Weights of a small transformer language model: 202M tokens.
Each number is 128 + 24 x the weight over its row's rms, rounded and kept within 0 to 255. Layers, rows and columns count from 0. Numbers have three digits each. The size before them is the row's rms in percent of the matrix's.

# down: layer 9 MLP down (transposed), 640x160, rms 0.0325, rows 370-389, columns 0-159
# up: layer 9 MLP up, 640x160, rms 0.0647, rows 371-390, columns 0-159
down370 095:142153169133078136121150145169147101140166111172111195130140145119113172141152137101118109151090144126150109174143148143151156167097092166112151121138145110065138162127126158136126120098134178116105112156166111136108145129113103159106113123112161113109148155095185096111119112149123140117112124101096137171127142127080132156134139164137111119129162143138161175155111142139142131122151129153136116100128130165135131125145093117135134126099104164100142102130126159124123098160088121
up371 105:131165149123106138110144129111190151132147127130154117152107143151197152089136113140155116141106111109135160123129170159163081161101087112122129122107111110170156123159094131150112142119150101164140098137118110131123081131121115109096102106140133136141154112113140117150136104135146162171136121179142133079159116139139156104126081151095129122098053147126066140144138142145108143115128138098097119096136136104114158111120128152109148104120120136076126166112157129127165123118148131
down371 101:151113145121163133137134112102171132096118111152122131125129139110125129111140119086143122087122135143161138188126138124130115101073130120120129173183119166118141057115133145109138135130119117146091088125164160124138106117126106085148087113143131106180097103149161111121167146112109115142118155091092125132143126168129137120165139150131130190138144122112163122168150124115136160178117162128147167126135065155138133124151087171082128118112106109110117136136117157131151143135131136
up372 098:100103159125106080116125107120108160139117096136113088129154130120123150099129148165161113118087159135142171108137126114127089137124117125119111145112128152103144100103118098102160159094110138146145151114106178104190143091137110165104144079136115114140110091129107116179109135148114175137140109130138128159119132156149121139144133141172089128143132200137147155174093080113086139133144147150098151136148162124146132140130103101104165112128145134150122102119088091124104163116139125
down372 094:088172132168132156118131162169110119165137141130152127121106121121121124122157081125176140144133119088120184139111138122154131118097151150160105187148118141160092165111145104144135117147102056181135135140099121128135147102121110116089107133126139125111100130107160148143087148115137139139143111133138137068135123085104147143084130108158090090141136136120137117112148159089127160113133094148141107152083146137152149148131130107176153136149124131137136162137156167101157121102114112
up373 106:145138105131168171152178156128143116126131115106143109118157098127113167081079132098137200132134185109106153158130095117121140050087122118162107139123129146103139096164143071122096172151114133059148125099135095133139122109125152136126139172166117129156139152107150134119141158128139138133098138139137103114126094157129153145109123156130122146130129108141129116139119123115107171140131136155104113144116128116090133148130112146141105102135123140149164124165151161154110127108180127
down373 095:134101127095091091072144125159132141090095113145084126154134127107162176163135135119164140172110124139139140115146122136120127149100142128040142111125110099102151105153136139138172101112102125118105126130147170134173137116147120129117117145116088110086124071114147148088126198173179114117131165103133099145110159127145169111122143117115149093134137100133166130143116095090119133152144133128141108111147112127121090142105116148143125137128110109151168124143132134141133138107116157
up374 100:121106115110139128117113135123082127161153134147181092113125126173103122130113120139132122127127167093127161138128124126189104166119122146121119152069098134107120069163110106137110140094147124123180147145115113123148110109116088145075162095124125126132134113114154116118115090105081170132103123120126147082148115125101125142131131119136084084121106147109094132070107109120104113155117111104126135132139128156109104143177132120121151129109177086117134099144107115092159127159154077
down374 105:140134092117099097138102098111151113130117135139127101152139161100144159113184151175137113157111160167182119092146138090104147097183113104153154132148112134136151135138131168108125126141095120117136128116141144146077111173081121125158135157141136106131095132124121115090148112137148133152072151115111143110170145146108163143100169084115102122126143133091096112150187140144131158108152150107100136149140132117161126105105079125128141167137117153140133083120102129108106129112149144
up375 104:090156136114131125121144141159114097149122100076089155160126143120108121130127143114148101103151116136097139101091095156091119156151119134078118211148130141116105136089142134137081144101146158134141107127106116117116125114103180118109156154100106102099120119165120112168111098113105168103144142107156098101135104073125154108123136150109123096123154147101128119197111110169128143118145119134142101112089133097134124116120124119142120108144136112082147098102097145143134170132128086
down375 103:168138119122130119133135163120137136142161132089117127151120119138151154108135077108117134141125125108116145138153122124136162132099092134139155136106089140133166155088121090146123141119080156137125131163134128162131150144140135179131136096094097082165090158110107135107082127129105108163136144127139106173143126112107164141148155133119113140128145173103169184163137116147142123158144169133158118148102107148127095184178124105122179103148171136121122149132157168097123114127084102
up376 098:153113154077131101162162160146125162117135060089119160124103122104136162116106126154134142126124171116129125116175124135137145148131146113095117086120141174094144101159111113090123125130121131118114075139141149108097102148128130118137137142140145130101124121128131094091093098125121159142088104118120149121123129137144142123129169153192153137156146118123080108123130157158156144140099115104150150095142101168148150075142127122102138144099131067138162103160148120075125129129114088
down376 095:138137125108128149128101099169113137137111131095116101112133111096125148166151094173113112132119149156146136112148086117104107151166128138126139117127111107129133133118175134149106123153108166168151126100147137153103174151129158155108068186139145138125159136077131171086120136152144131120125130127056118157161133097130132078125152155095129114141158122147151140113108130138117108177134145170078121158135134129127150141098102112165087150106109081108130122090089122141102123117133126
up377 099:132107109174145097103064118107175103164119120134121147159113142125126102137122141136092131099094149123120138131144115127096148146069151150082114146171128109079132099098095091125146128101126114107130132142140131158137127138132122147142118119147143142117105163095154098112153141124118094115136126169120144127151099138176126173100118151087144107152119163135165118110131100178172171116115083134129086126183158116117113120118108140126144132121091150122112139117082187108133112131159116
down377 097:169156112108120140111124139122140135139168159151091116198148163123099159145134168161151118153127139173116122138135138058115127131126099126150108135092099127115119131093169118107130126148189131158116139132123101136054142118102119143164139149101140092150146129133151165131121137117112117156137139086179104139191108136123089142139125117138097145139146125108105129106134112091142152096108149122149138113127100131118080134142161101148107135146152066158128113153112122137104149126148134
up378 100:147145156161126118116157123162155113153106113152138124164129167157144149130090127144102144119127127076117127155150125129133101148154143144106114098069132172152105128102116160125128111083100108188131119100129167143148142154131079173110103053136135165132113128115125123142120120140129140151085172149119129133135071139133152147123110138096123137143123145132092140118153127112164103135154125159131103129121141089124124108156126127105109105103143132080079161180081108116098136105133151
down378 104:153140077095177109099124124111143167122105122144128135117153134104156169135141139117108140101135131195102150108141105109119074112149152126161130112128107179139142116137139137146086110139146116146122107110101126115141118123162134149135156140148152111155098127105124126103144121147150168147137172135087122106166117144166153132183129109113110136124146144118160134120158091122112131119079079131150163119153099118156154138109141106120166160155165160115123097077164144159130129105076088
up379 101:114124102123123084138120084142083132113112106177114108122090089134141149110152154152156091135124137136119170136137139149103097142111131151118166136145188150121119118168128166090186111128096130137157107133164141104168137150153124129110119124146143177157145113108156109109117109096088146089087128085168143146153124133152119103129190122094118123123107124133080144105095116130108095159149140095132137113106104137158140167102123111122105109103137119125134107112176102105159148112146135
down379 096:164178116090112135105123152156094125110129137126170120120102138106111108132185155121104155070112125095142145128147168165103152153116084137164134123127093119151129126135113137156133181114162130120131174131164118153079145152109107170149148151120156124112145102162104153124121141162130089131113120148109132145152124107146108115108132118149140107120160141115168121115157151119122119088111152123118134142127075089144139152157113125127190148132107105146159173148157158148096151114089102
up380 102:087134127104164118150128090146132120151103124095088149123094109110100136137113099112158090106115126140128093109118156111130142116137149116062118142088092128113109115140139086085094169108154139108150094101085129117100120134105136112109169124159140114127107154166129087136149101112129134119145134111116091123099160161114097131084133133085106080176153126147084149127165124162128108172092133135151123123111115142145147125138128089130148102130110126136082160119102083110150082118148137
down380 104:081118121168108145112092144150096177102150149163138074127136165147164094096150156135131138175144119118126129114148118140144135132153130145142182123114129122117167137136122168131105114138130113120128110128145144112161104114139129091111164121106101149147096133142128113102102110073096112131107121128096149122092097081144120114169110124104105133050134150115160081095131120106121143130129111154115145138130093140098139160125095160119096108134125116149170123175131154158091172142110109
up381 106:106106148142173093175149130129127131112133137150088159136107133109158106124124138139057148161137141126144158167113129117114095120071114145088103118124122156116137129111146101110137110168129086125137111118138128127123110143128125122071166087124139122157157093177167121089145116104145133166141084130156126164126130142140125143143147145090133102128091114138119135100127137111138177151096201112115148112151096144103127120187108118129106084136108121086162117109150129150136147124145107
down381 105:140131123144159107094181108104099129146123147129170141158109104147122110077146100132135145163165111129086161096098123141111110109060118096144156139118135122104114146145149111144147103187183147108092087141133123132115142121125146135167137085117095148133075111106161143126116125136120144104145153100141139122134141135128127128130154095164101149088122127097116135087116092138143134139134147124122096117108127136144120089146177096114140134180119100174125138155127115170126165128074128
up382 103:147116120160139134116128099100133072111140090118139135092121112137147121153105091117129118143148172157161131113119103164105112118150122122106134130146172158130085108121142113126133175094148112160150135120100114120110152095151192140128084138104093104151129136103135130153149120140178163144108130143127111137146098177144114174123082165101110096103150145199101100112128151134099106169110137154135133074133108139110158134117167141103154142134156178108143134119133128110114133130153112
down382 103:164156138070145141153118118138130122137116159111107179138078078086130138095109109122172119130105121135137129130139137087148093144137079118146117112107109138119117120115103105142073125120116109193109112105146116135112086130109109120135100137115094121111160148150120138161102133127133114120150094121107134094129154094171152134084152114144190156169096097140154138157107166176139162114114121147132113143114122116143147147148142136165129116122107135166124171120141160124161081113119101
up383 098:133131106166108155158084123122142091117147102133112155112117117137143130128118138107131121123169165176094121094149134126125157108136162143138131135154119088133118137178150101112134148115166115123094119133082132125122132118095098121083140152112114085092124134142147146173118123097142164093131119105129100151102114125131155159132086133119099145136166127144081057085112194139113169129113105159120122115136122113094160131140152116110144122132118111167098080157135087102132078122147121
down383 097:136131164124147159101132145125104114115146141134179104107114109145147107145127113122132144139083134124132123113104157109106077126096128120161145119102122102121110185154145155110155103114086148110092155109199106109112146131108162120145101129182160117138140144114151126139121109089163134095141147145103107138076088106115101126183107137142130116161121102128181116143093093117137098127133133095168156105170123125162082134128111135151153150094122145119136142146084156157099124137097131
up384 100:142099113126177143192080107114155156107131079115126117071151139097150116168136117136102096123141143141124126166152086138115133117122143128136119144155162125120129119137139128155116122122147146106137164142118113126117128105138148128092166135102099144143130085169140141092126149145118120165162121096171112083186150166131171091109139098119083146118128132111109167121140123097118126170121115125124117081166134144101140100144096104131137138155083121116136152131078138077138154147131147
down384 103:113135113098097119127178154175125138162152142140177140134121139130171131103118153090155151121145133136105156132124164125126184133132093097105124115105137116123177112109162121115169141095119145111091137138159155116129107144083173095127121155175121131073104116139124133110142140135079129082108123121088151143142131135098126124162140153173116081124105167123139127125100142111164140097116142148132125144115150132136097166115168078135158133116145101136112150116165116150091089127123166
up385 097:131142134105137136121125167114098127147138135111082097178140136134129101103110159104061127126134093110140084134102119146121160136108171123152075101107172098108124126125083118121085110114123128115159147138149124129122144127146104140128135120108138145107141120150152163154117168179107109124140156137099089158117133161138095130092140148123162123131118143122078144138086152117175118134107106096163104135127105156083114126141072125119152090130175115112105121185146119153135164111156118
down385 094:115101110137139104147136162156143071118114147140162107153139142153181128134149116113160165128107167140085137122095114112126190143148157086089126101153131134157118135139159123144112088132157100103130132106089113146162151101113152118159110141136107084087151111097109128125164122141078136117172134114140129094108133122124153161123094166093122123148133092124093077113124110129098148130107149135146116119069133115106106144132163189141153135125132097136098111114098124143113105108143152
up386 097:135167159074145138131104102163127119120081111187120093151120129124143120170143142137080142157084151097152098152151101111109109137123137114140121145104129139100118146115119165163131132106121146122157124168103125116132110162131110139124172121130087124120138178152191122145085150126116126127117102155154113118161140144130095126123139092104135149140123169126127147097123081083145130098117128116157128142126112146152142124138077115092151072098112157153119168106105083121122115136166161
down386 096:146108104141122156153104176082110141139115155126174140160139140131136128127154110098103092127130126136115122108165101145081103119137121141140113123121122094125147123124133145129137127115113121140104130157117098136086134109109090144129133129128126081139136117139183137138098062143109122158191135120117091138161092094139130098130176126120117131136126093139131133136157153168084067122171127163115100120111141104047088127055129128146109141147106115142087119116130117113121134099135140
up387 103:115136175098126115111137058115138071117084146174089135108164129191131092140140097135104145091143133175101156167125133119145138115113118163084161136125109123100124093140122134141140107086116094121120111142111110147121169151132130116122097123113139072133148115120154123128098111104096127151083112074121107123146147148167150124107112170097133120142118127129097126123102138099146126141134144108128157133118110137176141133138137115099100151171119140125135175112116107150161158136112083
down387 104:108122108095139107155127120102140137148184108098130111128112118122165078117124136110147137153145139025144108083139155076121126111104162099117109137114189095144134134107130136154131143152137124103126157118147147125107090106098097106061141141168122131094126139109118161149111117101120115122120116168109135160103109136161110104125128097121151128159145124157116169134106110092145158128147131096096164101150125070111154120091120145163120112150107112128121128142144129105151122112119116
up388 100:108119143098119137093097135156137084107125122053139129147104085168153116150144113139111129113161097135121125135098138123103149071130127106104165119056116118163112142119065109116108100125136124145115144110121103114144117109152122090132085092137143117118116119151145167137143113129147113162120122117142094149123122162121149093140110115106145123106105112114153158144103090115175134154115117126088124103120101191142119118089118116136171135108100118158159130119120084129154096081106107
down388 091:145111144136116125116149105150140099110130095119089113140112118109102142124090147164128169114145132095168130101168150125115152164136132130109123132176070113113108124113091110133112174117103112139137182127149148108093156139116136158121107141121126086146137146126140126066103172093150126131144182142142161117130119145139149124115150124160129121180113137165124127122114112154117105131115124124102112118142122109081173140147091153100084117141195124156118105129160161118160108190113114
up389 099:133112100135124129169100137104158123133110139122190135149137176148144109121084164143105156121120150120115121111139123124131134111102135120108149083133159075117138120137129186155114152138109159107147095133098147107123112120142130071124100140153110113179136140137085150126135141123167130116104152131148081067100155100117101102114096151100064106114126123131134099098118139158115124129121143101138145092151122141146170191140118095138091080114147129153131128134120071140125135133112146
down389 092:100139114124089131117139075115091131162136131137142098107167140109139133143148073099125148128144092091086161132149126151139115109168144109165118162160099151130145130131108095118147133116131117116161139148158177116150093115134127119136080114101133111104093142121120083109136091122127075129131144135119144169129157122110108193115110108192146127143113131139154123131125144108127156133153109150100122159176111101164151096149083173119119104139092122136090147145160147089132134158138129
up390 098:130111163153123102111113157137135143081142112151130098122094126126138106125164109140131097119109145126109135110154161110129084143115112120147085115141128115078125151104059114133092145157136113112137157146139134140127116136110136088136181103107136113143130103121110144112079139090165167095106125114153098057138140119107111165145159134139113125061138092112135144110134131122089150105104102102161141129162131151120104098128135111173138086133156133085125070099131144126127112086138118